Weights of a small GPT-style language model, trained from scratch on English Wikipedia.
Size: width 320, 5 heads of 64, MLP 1280 GELU, vocabulary 2048, 11.7M parameters.
Architecture: no position embeddings, biases.
Training: a variant of Adam for these matrices, 186M tokens, 5286 steps.
Each number is 500 + 40 x the weight over its row's rms, rounded and kept within 0 to 999. Layers, rows and columns count from 0. Numbers have three digits each. The size before them is the row's rms in percent of the matrix's.

# down: layer 4 MLP down (transposed), 1280x320, rms 0.0334, rows 732-813, columns 160-239
# up: layer 4 MLP up, 1280x320, rms 0.0401, rows 733-813, columns 160-239
down732 088:512546416526470505463467442532472474484526496531433478530502496545467541450483529554427515550424515443478525482502556530489426443479513612547483524531398457531534566478465518447514542474494468439507410555575551465593449458574462525518492479
up733 089:470518499559438527515482540518506514437530460462483468503507521511404393481510591390454423469496487464605438537496476484499450505497502519476473506490526527494471515476496499550435507479419483427499439463515508486471494461488530557501458493
down733 079:534517494554485446555471471444558460497507571482519493466465492504519498490532422504511469475510482507423503471550451452531467490511476464548487504475467558494474482489531453404502505407604556519486492430488512473520570469502459506543528507
up734 100:539502496469434444467579505508511516508520576606476499472495548542491477468452474508524539523482532467446455531474565486561429511505583500469468464493511517456465499575543581455524510466514550438514464472558505523469454516538490503542467526
down734 096:455559491526474506471593571445443451439495511509542572531515478522439447489588518566460494492493493564459505446510467548402542453486428488455587438489478470542511471483534556548451510433500479536502462564509465394486472484506462517527488466
up735 097:446530510518433498511432416476456545497452505521482430459520508530450443484418522562478532457527459441450545468436525488536539510546506535453494532504475588507486489439488545503441503500509512482497512503498447519452534508446460544539521560
down735 101:461566502512438533538567457484473511464463488529544490463499524530498526438530511518513466484446539488483515465471537474477555471488491514530540498523466416534521448447533484479408555458540506524482514529483479497506499442496498502479565507
up736 102:423484478585490508540473456424582494495459443505513484533450528533527519485474559522535459481526476527487465462486437621534577503513469452539466462504402492394531470499447526556468468509477509522489491508528496497516427497537503481467542571
down736 099:487538483503512478552494543538445504472521497558493568513482459485466577520562536536534471523492538517454468507510503488475540548478522393479453514490512556514545498415590499494460511460531453456442419533569443471530507550479470393548561490
up737 093:493511515416520517555527417496559502511467491512506490481548505522533526529455477471495477558541537344462457465432520510495484486490527484520534563471523499486460428509492472509486479449421539487617492516598532490543511554539490519569535513
down737 102:562506505554531555548498516510444457550494499484508597489444473518509460468433549490523531444493508562511534511476482503463464542492531505508505483517512521483501539507446478475453504581483487507445513496441493446441485481478508546457471529
up738 100:542476555498498494494467525507533535501559456519563488435509502507517457540478565516528432460565523499520566460507485537480450540495490443531491430455527537452442505486429506512474465515486485481514527450535515465488406538452490469532526546
down738 099:464458474476608532536461530532471468487475481604482498526563502457451556438539515530461506468485527545417523489525554517490538458493474404558545555522499468523479513542559545525468532496474509606493549483536489424522586473546476526477527455
up739 092:487542596481422461550498501560472512461427509518545460459559505542444480470475535454569427495524539438458507473466519523511458454490501479481503568459520512499504459512451498448531516506496554476488458494487527541542412453467531493561489492
down739 091:593475443523388548559477560422493562506540507490520484543481509555481522522477420452504478583530475450500533461562523541496540546487509489518421483563436503471532511514510484532496487514474484491572469582519497543490496460516544483460485476
up740 099:550488491472488601534508480545469520509488504500511468553545565456444513458443480457510466566554514513504503539398483508560546495480511540476547536516498546469562491533532477545510533529484550516563439510470518512472463516495583540512538602
down740 108:506473478476507483513493496485524449424554553430516521490507428526554509511457543490522540471453580578474474510459438589554412472432520482488425509429508552498500532480559461403504499460493456475431543571531479509534534540521523545532442501
up741 094:481473472495505609524354483479500504446524504525480467459446483488416456513482542446552463478450504492525517508472546483511484516469508480557524485514450523485534506442507556496419535544554539415566507494443525500469468441574542537523525505
down741 095:482476421431480520513465498468443542489500528488486502442559539534540532496516504536451553498542494520477471528451512463435433497434512474505547482502506554521470543552549560516418461490526563508475479494481519495470466488520589506513514593
up742 086:468567504500526523497528483533513538550431508501432496527543491537567489496533465571475490491581481487431554514514453498469478513503559414516486516512472551480488469555543549465473501403543527532544519489513475498505534486535474520506480545
down742 103:552441475489505476483478480516552478510571504443548512457450466489404458501495499413518498510437518546526444467475554525546516477450476557482484513478587468486500540552463453481524552599442520526442522535555529487536460462447502542493492492
up743 097:477497465530466511457489478540464495496479503520465486493535465483448453510518613473431458502548518500493461577449490554533558568498530537420510482489534507497446501527503507510445482551552467484492503453486486493461482540489486566524546573
down743 094:490488491531538509480557567488496503569444512516542481459465523517462505466457514460485481507488520517487558527537511482452400533555511545519544479524480507527466497504547511472453563512538498480505559537548468483465466522484489486484456523
up744 102:484434507542428490513502454537546521622453497504450424506400526513535542469519601483520508442508524446489530509455575579564556537484532502485518500512450522456541459504554498532542444559506499459484476417469457486492502536572557480455488561
down744 112:436497486517432495488454542577539509495486509553481546488446491513468488550519477508436521487504468502493403522527538585426426450574495464462519612467513469514459495441526558422534528485517550493501592471452543432519473446512503506502508501
up745 098:549538463485483549484517507511451564500482462541508467506495564516480494510514552540518466474510471420471497509468546490564563562483543544498544525507508508460463515493508580491488457505490475502453491461481474476473476435484495508483429512
down745 095:503482505538481450447446536526523485506518483544473509480456409565494460555483446491469515484505505487566511523499459527532453476514443547470508483507505456546546530550504463485479489582500554558496606465443524468613501488488469515483508471
up746 107:466449541489470492569484517501602526490393556489501444469452552573525532529542476527511469498518540472458537508423496498533535508544552453494478555462485525512493484541463477553461472510526515505492527483488503427517489534446427541525441500
down746 106:472475408431502537536512557474542491565540459514483513586426520468477473496534447437433468563490555565467507506454494451436585453527518460557517453497500522537494514531490497544572498525522453442488489464478467509553466493462553461495594572
up747 100:486449597460537529561500501517512519536514518496468487540430501452433484509492515532486487508516477519513483411431544529534549464518549399509431524494521510433458507509466452575429548529476488545602519500549500423571451588516550555520478541
down747 117:465571489514473443468488543460496562526488500506445508470532472525459525552429500510492458533542483474531454553546505423538495507536405505512518508535447499516518494518521513521560603504489489526506453446457480524434505485419403523543425511
up748 100:525487501498520491541483521539509607474518472526545525437469570566485507483475517506575492533517454505435547388461521511547481478537553483500494628523483523452487473524467499520461587535468586487530528554572490432556453442514408498516519519
down748 099:553539528487477417489477496443515551516526485483508526469433499471469488556577446389510507498536549498511585479553466461460490515443564393426457563433462427508492470503579539465561494486495477472544538505489495454488572555509573480539458513
up749 101:460501531501361551519457475530475527519515582533499428455515514511478546501502484527439519465496539501495488493455562474475519506501608463464507463485517490466473551530494536529486503563574605489597484445559458485492451482565524544484419484
down749 108:514490480541531500488474499549489521444480494513508492486400566468506485467460545493518505522532484508527572504447424457491577535552400499443467577529488534486567458516525546471597510462491481545544506529437485521447548542489450465532473524
up750 093:436525521499427583469475480530495547491439488519520418462440509518495514486501505579525543516480464459520577451471480505490529510489589515521471503551504530487507501511446499596489513523480552525543525482567549504457467457487446557454542535
down750 093:548465459510458473555476448505472456527515510501491570454494530566487481569489477520580506443477527514521443515529517490545565527501520477515467470451487415458435528513442463496497516545502573495469557492464494515461562524533429552478517535
up751 112:570559587471436578563480477485471530498476554492472487578496515497456487549503567440541513513511503420458585473453537522500474553530508495463467475409535572449563479522422518494469513471511488508559498481486512565430474512515528473549492490
down751 125:473537590484448428462471426514561538527410477482497451475482514575535476508466501520510506525487475555506498465501507426523490554476507537451472526528522520549517469464517508464487483496490497502513497505534523529494542478504446534477453509
up752 104:539468442512481544544393480477522467490526625463507456567458464474426509528547518534441479485521487440541535551439556483490469521452487511517558472425517466469497491431520506491455469478556542446547468491488491471478517534499533542503465504
down752 103:529518518509542465465533582474561543482483453530505543529449488419551448573493427491491487572501453466552468525457487496508474500531474486498503516515606462557505569453519467495445530475513498480472505530463526487482510565527547539495587507
up753 094:456449522445495529499466500596506536493552511427523484514530524467444505487512461480467459586510521493527487470469474555521543486550478509529433515430525499492566438520519463468487502554515635465600489519514492538499489473514571531451564494
down753 095:533493448467496469448508545491554556513434543527516569536534530551548531554467587411497510456495531511528472556475502472531453487449530514553529498528464544511525540427516499443463444493530472500481500559546517541511488458572404472477484461
up754 103:468458524526527519513506503523576519552444519509517488516522486585491502510516473479525437471529446507550494463486457480520497527494553486515462512522473475549586453517442473480509521493507539536569509455501483566496490411546475562529522503
down754 095:475472494550512446501482558479596505506510446496498495491510483515476560432489434521467426565545525540490506554488520508467507458445497462515466508458473422515458448509570452457440475492500585496459507505491529441510527502487554488500536517
up755 100:488471464498512474515472460552519474510493456492511423499506554464492521491400501468497480412574518536518539569491528518473411556477575480478495480411500584432485530504421538522431489477576493477505591496555460491467538508563419527500479552
down755 102:504482542500538532485449555537553502496571481405571551510502488460449490527562458465564411543433433426499525469489493486500438471546497532497476484425500519518500454484482477495595562444478462452453520433504511496498424529471483440544494516
up756 103:461474498551539523544410517533559511519469526492443470413456497505499541546405482527436504540488410502428581434436589557531615452492553458479463528519502443469509434563474497507442525519469492496538522492479478508507430564457540560448530515
down756 105:476505497508479467464460547512486478542484479534480569439471528518500536520457489471506536542461536545516444462516501553481570491501525451475470577518550537551524492477557453514440465482434543537534472482466490456444554548496466525584503503
up757 090:480592493520473584550512594563536479468453502551437495517474556551475365514464537482478483529477467476503496468492472490537505563553538457426501525468537554529505525539461537527427534498535541578521534486544478505539487489519464503487501508
down757 070:515435434565507485557526419437511499494525456454548461518426530445507497511516520519454554453433535581533424507484545462493464506460514558529478585533515506536464420505538448544518536566521462401513461541490452464586479539500505605427484466
up758 097:476468483474484513480459459508455528545481512525517478514477507464470490433467471522499465509562505507494458493473506492512561553503529467500502455527602499438503389511527527511456495566505470446514481484508434529518499490529496458534457506
down758 100:506491506472449434445515542429541488550519546499440494523568479531478576544479476523471481460442486544456415527552464505377558536489521497446541470553476456440480530537517426515439454501464526473375487532466461526472476533532524516531458476
up759 103:589493547515488524535514535514461472515465471533503503535507486458469491499504587487587459602498526490492519522454511432555545486500481428492550528525522508502549507507504565500524511514530495488535563527528554556526488555456468507505453519
down759 101:485493473512556580514548530481544458596544569447536499434538478503510565494481511529478516503455518541549474451426515465452404474476504490552444527482526526559533520467506573440432500457535546498491577482497488461503489495462445487502490484
up760 102:471534489536487517569479463522520497534517553465569477413545534562571528526517522486481453493501566485523470470441487460530467511419517453517588543501430500454531470522535453500480542524491569555502490455441532501478531499511569516524476579
down760 105:460513475457483547517472437438502504487520501418440476505456511501420448477484541506512556488492451502481519486555515511527479475484510533428482461529487489461505453424424545445425534494431443482500519470515522544470531506485521488504492536
up761 094:449515430573437530453462484516507459573507574483509470516497546524524442588515515473525521537520436415509511469453472510459524499497533550474375526502473515557581471486457549528400428496518498435587456451560505505454497482557484544571504520
down761 099:586471529506513490572463464501539514523501467440522541504533464498499419472534430525530524581550547541418496507474466447419576517543513494495530546494508472544547414607466499496531437522443459511485587474474557547480456482447484477415514515
up762 101:469530477467428530517486501582476517512555584491451469483531465496460474519511548452440500490541419467508489393509506429535502543464488486489521498496500547471537441552449487502486484538467469481517539441543491600460443453549484488569559532
down762 095:539507500482516505460550486520504562492527522515520431517496574498557525535491519515565482421550456475520509524562481373441571433481489503455507484442519535518535531447526531452529494474466539593599480443566547519524507576501497526498478503
up763 106:437463553490558575535440517538505528479482486509531497476495499461452498539453510468415445516614410494487532557454528532512469534516562416505471503437415517435496433517460483470471544477597532468596526412520443512532465483498516479535479465
down763 092:516451512490495490514510472499525498499467512491533544441474550533465479454486482553484468504521486478536493531441495542576514533476504520466469486505475490422453486540459551481463523475526478551534496441531487538585477509487502484546459521
up764 092:555485503489499474464471485531469496488520492594503520484522545497541528519430530450536431540489500481455494489492539525547526477428510497482521488500485553482497491524441479471548469503503546532518463476488529534532482500562479535479521530
down764 102:484480451507493526507521500524543505498510553449439440531538510533512458494443489521477494406527547489526535513504471470415404523489483492474413559514458460521492477470494501558422431476573491481510537512509474425502483471448507514488541400
up765 103:432500576509507582516504487508554484563510535518563492509464505450493466502526506492482502471519419512538457468471570533499543540507631353514539533505520479497479496537457512542447558458462555485582425484468451484470504560551577479540494510
down765 108:517453500534573558505512555490497476451573522484485484528510470473572516457481471491488549547560490526476475452498466434484527482519528547532434511467435450477473459535551501449481488519545584556568492473534483487572477536518452480486507490
up766 088:573493528495500555546483490538573430465526486431560450466431508485461484530487522437545460516489521481490494489498473487560573539511507501482482485457517507474559531465437515525508471554454504505474470504550483522478464459481487498495479513
down766 105:505515516490511435486497447458521518515458480466526514548506442513418476431572520533539566462586484532565417502448573489517493438484510433583495443487524522457480518615462508451484544526502533543509520542505484540528507480483432569533473533
up767 107:496534439520456508559486485493489509549432528504491505431476484507471522422509636498528469474613406474504513474471540514577466505457547451475482542580381486452509502530475526532510510474598475475480451433436487505533507427505430458468479575
down767 110:457575486463454524594470510530512473526480450442532454536452520525528469497530511437442518516419467486457477519485560536462452477519521576503429546447577453502513556467551502559543536458456455553498448510533510423460501503476448458533552518
up768 087:462543539488490563569535509527517552522457492507510491494497468500471474474505542435531461505479528511498399535468488457561574525482586449414497502485543555494577493523518539516503536549567520462498468473537478550416508559439492474497449492
down768 088:492522501499493498519473462507483515479516457481463468518466629500535513523550481509465522494489499454572527445528515509506433398449400512468514501552488517528502585483484481504522517469439452529507472567454425522498490539508483530470547511
up769 101:498461467560496499501540505545587508502491546535494512392487573547483533519466551544543462518465488475497433533463571463507510527523571541441506477569517478480493507458481497471440521495492579509479520426557494505531462443548559438492500452
down769 106:476494560512457487455472533624521489522514528483577478470481589581429527447477542486463497553551507482490551473491509459527483516541470457530551438465513581482488429512506495548534519445546502426560483441524521543460540579492499464526558560
up770 100:563491542492511435576452485566504484478541504433515459501516498505501429514513535555489479497496423499527505515442495619575598521468504515463482502448521557519495522511498497540517485520545537479545539431508442498551515539484505499508483475
down770 107:507505535470448492517450505467440514560607506503512519565592431459519516497468484549484437462488492488501506488477482488440477463540546467518489452521511501570583401512470436496488486458526505539418516512459482489534486556448469512466550540
up771 095:538460549472520499559498511493552512510417547474504425525449515535563468530487489473485547552509434490498485491440544507527491567459530456447484494454527491512472482495447564506506494536553467521546515495478478453506526426555470464503494487
down771 095:547500481484503495493526476516520483531452476523557572545453474461606589508540436579442537429539502505512469529483515511541522476467512541551513465508533423507397501495529446566522459533546530550523496528402512516502502501532482485491516427
up772 103:477453560428471482504527474497518538483397520555458420495526549407484459470473523585513445490526555513535530477510485503527567561505511428511496518486429491466429526499488507523491536470459496536486492499447467504521457526546529482520504520
down772 108:487474508544480504447606526500525538490491515483487449457491570471481474497494577454543503542415468506454541456577546520460505529473494513535432531458458506476462526457484507526491491488512417448459516495501565457542485514499432474497536390
up773 101:395494624506434478494458498652455475550539513550517452456499532547538496421484481531477515505497440490420466503495532464489555483562520484479415508446513470490500427491544528492494501437540516478623519475499444461516473575473562577532527463
down773 109:604439451568574487531486505478553564478506504500490523507547562517530523515544568498496552600466487497472527520528539544535526551497502470479591488495467481517487545553546490475461521508439449512488518451426463495452492455507559488510484466
up774 094:505488548519466536557539483500593519475475521522460451452449560461541475528470541463545406464525567506494437475454526505555491489509485471480483542469384495513526440501477521502499547459486455478493468494432482542480499446482529508541508530
down774 104:552491505468587530417447509603470553499480409534530433523530434452421474458507476627513496453521469455489544490534471608442458528463484511498506473440511426520470488464488512495559507543556466524562449485512518494489527503547537485455558511
up775 099:532540453477512538496483433487494488457448495567499487435502599480439509500453544479465489488505428517506511472446473508501455469508525479496525499489498515421478501456488503470465499506478500549474457511561490464561469487532480504439397575
down775 095:476600511498501517522523438483502515469521570530525449504477496521516559475535480475494474473532566478525471506500494466471442456514491581510540466461473549532494459508500534514493502475551492577478506567532470445457539491426495476527494512
up776 102:489558467558517500529494431494591499451540470490517410450458501534500444592474438490499518507500444483557460471470515538494533563556561452514474526442496499559505467445458480459526520493512516457518483439583413492463478506501565432545514539
down776 108:459484475534532416401515441524566520498478443455475487544436539533449399545507448505519409541454588478532441496502481489476517520534523543481565500523567477488497502579537545535501513454517478545537542499535506427541525498416547491423511413
up777 097:505537495413468502513492482460499522494423541536442514490500459526510525527441580446533483467550544472496533495402498479555476473540550444480467551526519523547544449487511482514496495513504441465498512475485522518436502424542463551482407491
down777 097:433501537503492489494464519586546497505509510516527467495454510508450534500477495515556523570536530546434516514515588561493525487519485490466445467452529502498561455431504497501578539458476576478500529506539489409478553554426565483511457558
up778 100:517481542450471511591485504541520518479473484470452485471459494572465493541490492556516462526487474503522508479474557519565506497521539466468466476542532531496509504475500510516479507559482504494463478534485532486528496561498505551465516506
down778 101:484490593534541568573523521448521533462533541495454541549479495496459575519476480449482456456428472494496473472451514508488488519514476546543464467453488562472500464553478462483501535408524558512508525464462469456420456509527568521512453510
up779 098:486456512466477495575459501493491452539417507444532453530495549460533502451503554556491449502583457450498529484476485504529507478458525536516465476409474518508511481528460519509491526461506491433524458486537454504477498459614521505470457484
down779 095:558474538563499508514522450461535504515514489523527544542457498511531533492572533508545463523461586528560468547473518469449520551497476501475418496497492479527536516547538521500513526441530538544483492514497473502538462457557530459479547542
up780 095:510517470465465498502508482421512452531506587418520443482494587491495549491508557449569480525521475447480555435496576532503426491454478569568540482534460488469507491527412504462486481492538491483509506489491519571460533492518461442490472555
down780 093:527488442540533537484521418513423509496478481543498402492433499508451429584532511542594539477484466511516544498529489506465512570541439516524498538450536457492465565524507441471451464502518472474551517477517401462482489565498569430519481461
up781 101:567581519474521544578466471525530563513465484537538504439514580585497481520488543530476478532515506463477462495498478540573520536503545508515518513478560565415494521526525531561440473541493544494519442422574524458492507473511457417470526547
down781 100:498501509510550512642418525512500521552542544517473514561463493473496488466495519546502476495540459519477499424495513482406518517471531506532510501523514441456470460527490427505409448463509503563530525567509492454482548480423539543512501505
up782 109:488474515422436485495478523515503484515520486479519451535514501463495532528486565498474453484518539457494543484445501547549459527453503489476480472461538569488487458529483531467485556567565550555601485532547492477554535551536567500542499511
down782 114:486507526429558536434499539516526453515505471466424475525466496475449457557492513507492451434444549472519590449552509552547474465528480462524499486447492513521498517458558512557522475377508504454503510508484453504551566502498449541523497541
up783 094:532527505504546508471508430485472513590512434504531494489539553494441514482479482509485493555569520497407539475495462490482462485508507532483539472525547523465509482551499523563439512529475562513588417531540486463504487544466503604464536571
down783 093:509476464525547485495550503547462456546482488492489560458479435527500514534450540505510497524492498502464503482520496584560432492515575498560542502513512491524556526413525510487510468545517450454542535512494587479545451438481418440563483449
up784 095:496511511551532532510510477515464546555444512523482473525453454520410532504421513493584477480542518485537511505481539513488562537567552544545544521480526471469567505548506509521480526504486482538511421477496535469490494559436492551486520497
down784 092:578530554453574511515532476479568550420512429443466559527480485541483454531499552461488551536496550540511467474491514469558507446532411567439515502482513545499512487536463538519504447504538496570484537519494496531437545461464469465471532487
up785 109:539490563516482451511535469584554489506464526551498451433514452501495510502583571434468415526534493502507496464488515504489487522530506465485495511547486483511534467529458524512507425488520548540550520477526469493475430475458518515512478498
down785 119:565545478411579540542485398535468542527543472551508507475493509530465485474461500551520491502534550489547462530485490457549511506436462499495521512493508512504414541401560546545475529501457491511474496542502557501517400530465490427422481554
up786 099:414410531537492482413523468453478498466438491480558417456536491604481486544486460507479521461495479438546541452462412518508546503517505535594496491493491502524489515486541485498531527468512539507534423429572499473534400478578525545568533503
down786 104:477545512495471495446477484507526469533529460478501462462488482517530497590478480572450552525525506545520498518507500501527540484551461524501517470482429453493524388462552498562645486475530478483471464438570504455511513478539533589574452638
up787 107:520523501474538486564533479510520564505510528399507502525444502465534423464471514507493503546541562467463553558414470520564548505523480526545551561538509545429448471491514474626481497448485458476493483481495441484454475507481545495491507503
down787 113:506462494521476510501492534540595527490485547506521452583535419519466406519500519458482561523481547493546494486477503495566481477478453563468498448477494535491490472520513475429477531578469450531537539498456473514512495530509470505577490535
up788 100:521468538452475508521500450463533469556522496467440442496527572445559455517513562485502432470541437457542483512454515457530466546488548527531523521506525544509469476515471489540477422460554481531524472440526509455499504559538557497526495529
down788 105:503439445522491507433448552516495410488486478482488481518525506476479515453410445521459510411495525475536432551543479498500510471466510561558451439473525485544550489512522497483512424470519580571491530447444509489471555514516473608468513513
up789 089:451510525517500486459546495606551515522530486574492448487520534566567473495441495587552475497487506493533549500513489548516615546594549477448563534480503520498551497520456540526558481528500555573518486489507522513568503565594524538537429544
down789 086:535451429521472524547544535467440508507510609476485498454492579424492541497566544391497548511425563556493511522538509518514493510409492511557495472413481479496433523528501519532441556473520403470418497550503483524495515481498505470533481461
up790 097:547526503414520538488526453558470514508500481474450462544503490454526406482456504564504468520587483477551525506454570441529513521514509501502551523528491574465525445589504497514476579579513504536566437516561524520518545501491455461489480513
down790 096:551491435512598470551490531490500571495506496473500504474534478435457536479512422519518546449544516504489509550503499487493473490430432490525572525525445472496417528450511478520466536468465475475511515457445486450555466528422511499487526485
up791 097:522496481516511501484475381503490469545595567425451462455474513517536478491492489428498456467507483481504523469487442546528513508466504463468564461530526467431521506552511561532496431486496520471498459378590409512516466438501430530521488564
down791 091:558442545504476482442468491510506503614504430488496490500528464474515442520471498461531512508537429490534531506451456535464489513552500531525517537452543459502524500553467437502508472486544528479540553421471526464464474499515518509516408479
up792 093:456480488512509558495413476521463486489499527521424482549531521543444503555487535462470497485560480501503520456442467599463506482495478490523395482478434533472460501494468454466439534451489454588541486529532509478592477497563566566561511522
down792 111:502555542491460488482584475536514526488479485483556559444459542481515527514513473529494459491483504554478437532568530454524471499514489475492521498529483547514488477538472588575555485520530506426442480523481484492463461491468432462460446524
up793 093:519432531476462523551525507517473467467397456450537509517495470456487446507495493551468470504546485456498517520450551499495477528468511511495562484494535521449509464547467576482528441545619524428494534488462493525526501469494478503561546495
down793 082:508575544434496430478511464497539511495556500588525417453485519555520508489632460499534525478571472494475488441534437472566414569492538560471532470478471480482468513429545519545551514531532501523507492490472489501497521446562462531495479521
up794 099:536544476506522551548515484539495437530588456442564520499496500485433497463416473486503451510496471512495525460503465485456572521534507468468528486477472555456532469512492526564447488489521511454540456443562432409529441576482550542503519544
down794 105:496509449501557463527500431553581492498524521451416558501489544477476464517436474552538472565457468539457531546502488588513444458534439528454437529510553591478514494548467501505538490499457483481578510555499547449453458510543448456515520528
up795 104:491507463546504545551543508445553419480503542416496503515520475540532481546545514534490485475490524439534509402399511558578484506443576542455467444533512449476506428564435515537474461506515478541523431433508487519534467471513549469495466579
down795 105:534525526530485496563498498444477510562495487488505558476448528516499507439517466513522508473527501553522540468500510454516503457501483518506479541470530471522502499534509504483599556562534571548513483479486464482447471557514523448495498517
up796 103:472534433564506523520517494521529502514506479460492438488472525504493403436480515519450490458537547511515452546464564480511467516505538521507532504498544498515531469483454497532572554497439478490538476473489425465484574472482441565521472489
down796 102:506451525524584538523504415502439502490453474434487468541556530474518436484563486561520511532428503494520482474537495613487516509519456459544510444452448485504509467494503448574456488529492522463549556467450538383466502498495492477458476557
up797 096:462497470541492487515439441468558443497518432492437495407467499539523470522508526516518488494564507496460484396482519518489561510520509537530534493557456478447460455432482557556589473560472511515537499505482523442520479553539565495469502494
down797 100:505433474490481529493494603490553512442600500532508487450511544473512430500500481524475510395498501516447504451472537488495423419491403487451484496529517515534523535474552455545520592541525567528553566510493525472453492557523543516453576545
up798 094:527482528517546525502492444432503465522465499462526498518526504508547526544462508471541520475490511459448504461487463464508563537478536550482558535562508517475574479518500498624472468504524471474490543423499427519485450475445544503561489529
down798 097:507478453487539528482537433524500487464497483506535512461466455517491518557493534358472482478523420476480523548523539481469511444580446593512488518435507428500484515531516480504505568489464506541534456533560503433551589537498494485496463449
up799 103:543573543545463546508465511518484530514461511418549496431509578477471545541513543448534504515528530490453508602491556480518489498468498504433504510445537516448497479562425520562540481436512518548508534471475488508527499534447422540511472491
down799 102:525477553492546509484486457519535534512537431498531588453562488512501518553414441542466591457445432477487512470468493461549511437528462558605521550560485505421462477453480529479537558483490546555520471486522523507553545506518503485477519408
up800 090:549533496503379500539510503468522576567512584482494475446508551497520428503474497440549502532540432482467509455497548456493546523492487444469495494513427445492547486484471592511567537490516467509508449518485505480538539465495468509536470504
down800 084:495506443480537522495521530555490511537444487505469492478460476512522592458529532529442490433499543538460474485479474580506484488481557572484479522527485483465456511498525511526504538464523487428486418432535517471549532480538475581448486472
up801 099:484540529546473502523464523524524406532462561512480495472435530575515514484479533542472498511483476499464454479438481449527577485463534445466418487554527461420539487446517587514550521515495472514498515437540531524545464541442569568490529560
down801 102:457454483473525581530508523455445488538516441495458523492516528442480532474569497522565485529495516440449535435488491474493556523550503440565503520435507490471558459478555450501507541536473529488492484558533449496466507503505560443507468542
up802 104:480475533487512502489428466516539540499467531452527500475466543488531480511398587479504416541551512505439536529482431493498499543515504496533485579405517538466461515475436483483483490469476468465488498469505448457550487501526511499501473555
down802 116:467440517532471522561489581489538509533512511457516464544477499555527493528448488480494544562551480522484541492429462532471513485511520507511413629432562482485438517497506601505564526529435453429472479484432433514504499483556605516549412442
up803 091:475489467470486468486498517561493509488538538549466453486426513473487485663513504446433511464537502495463550501502528485512542511482555448528506536474367487513522439631480532589509514472517489405471486488538394464420464493464562563513483546
down803 070:503445534490546607491520505558587514494398472489489512488571479517473541491480483467487487418524564534493560421508487536491405418554459509497538543515514531484500577472499495453482500483451452555497500577527474483537472473541437478490536527
up804 085:399525503548483481543472434510593478531559411428546511461557475488464473531483551508489524537527492444447485444490502426519547486519539507479504555490462537462575463583455462550459492538567520546459498486453469494510495437515467539484550555
down804 068:507500455492509521470402440526523473456495519475520501567461464588504489467530439513526492529432510499496556550527450483512471546464445532548540489498486516531529528461483539452540546519433448479509429515547548470475488553529420523510490514
up805 104:534506485520499479497540532510457489579471491524451492490445529518457484553402505520537481496535534526455503428499540442574544524509503527498448506558519579432532467539449552592506460446573482473479508490542509538467491492481433535467496547
down805 098:546500473554492541517472494496507464510499504457567478490582505456501438518497486535572513513509503541505479423558524478526544488553511503487520492518546533548468540487486507469576534410488452491416519480529532470527456536477422521457559464
up806 100:528533512535472531560487458478449559491451557479561537456419526509465556491500434434530466561484530475494496518476548480521464536489548526514526555487436523466514516583496500503493526466543555460492548438455463492445532434506458547488536523
down806 098:520421439567528529499523543482481550516516502485523495590521465482487465538514579516490449492560493491521521456545527436513419477487516499509544513478481540561494500500492503481537512460483513526553494452467504520563511448501544525530554537
up807 097:475505472502482553469364472472470541513480557554505412503461566527509492522488550564512448478498491506498535482487515504486475561494479485522461515438508498509477502516521494477404478482526508476504541473489482492486480502518536476486484520
down807 104:469529511547470471442542555568456466535564520580508438445492529499526477435443493515605459492511474516593489429490502492543510508549470435495472455505452557399392555510506476469450512539485505457524482493503545504544513471552515464529505528
up808 104:457530439437553548528555422562571468435564501483509513438418454434491505560488453536575468473543508498519518472504454447557612519499530571517516515516533536492634452495486538582486507546475484471491524476510477469534482473533537476436456583
down808 103:456550433514457431521472439564464516489470530518509540519471468473511525462492469486518528510574507488524455507456526519532569434477512495474534467549456551495520479481532430456504545502424534575528583475517611465585526534466480443481553518
up809 096:491515496505409475468541414533474512489481507575474478465489512493496508466486480466538434499597492481482514471493583482482502527598516563393510543482482483463514433517537590510479470396495490506538556512498467541443497382587554481584525470
down809 097:517429420460520516510542587475474442509527545505468529519538488527517430483563539521541558518544525496538455496527433447491539504486497529531508466497551504486517518541487494438467466535582492460471457466520434561514533526511443527474516532
up810 092:445493507525456569422471496427470515511454467523502437552501558552516498543489530448535496505524471496444478516455471469500493533488509495506542459441486578536530488471449516504510452416500529437534457486462466525482523519485552473559463501
down810 073:524466496464467506460520458508374454478522506488494520512531493527522492500571430519497510445555469507448477492522565500505506566471478537513514514495477474506502553564504445481467481475522499509474495488564507451499495512409476531562478473
up811 091:482513531560487528484478494514436517561514466488540486494485494528482498537514474448576448507502497488524437495486439469526417564508526524409439534479480483493555475515492522520546557523573485521479511388532514515508524456468523456542423469
down811 094:513513489500429473450482469504538445469508437506502519535475479533468483486497524534496469565429479479564496504539539453543516532449543470531489450550535495502487539511442501533475529528457462530509534560495536510437479532460404506509467471
up812 105:499463522496479554502481529485464462510525582496409417532484547510486505506470512526504493581553537461460497503449549525555471469428582505509458520505476540511516506476483505509459463526461521488591428468449520495546548553482557523561483500
down812 121:551499449506537502504541479534456540484466548495515520495511496571493528459526462515455506536517503546476487508492475524556508493444465454480540516493490439509459490455551471577575453552518529590443502541450458570486525410429519475492536367
up813 096:508575474450462606552451495510597445456540441498471479547462493478498430534454445469515481539499433482479438450485501546487483519464479508449516516473507487482521453536384486481494515497482532519567447473517528497493522510551531507541449545
down813 117:486491485455470463490488508516457456552407555471468485468461513546558506466515438514454521523548426563499484539499472522517508467549476454469431503549486506493474558487569519519519493520535515566508526524507440434517452440513485485450540494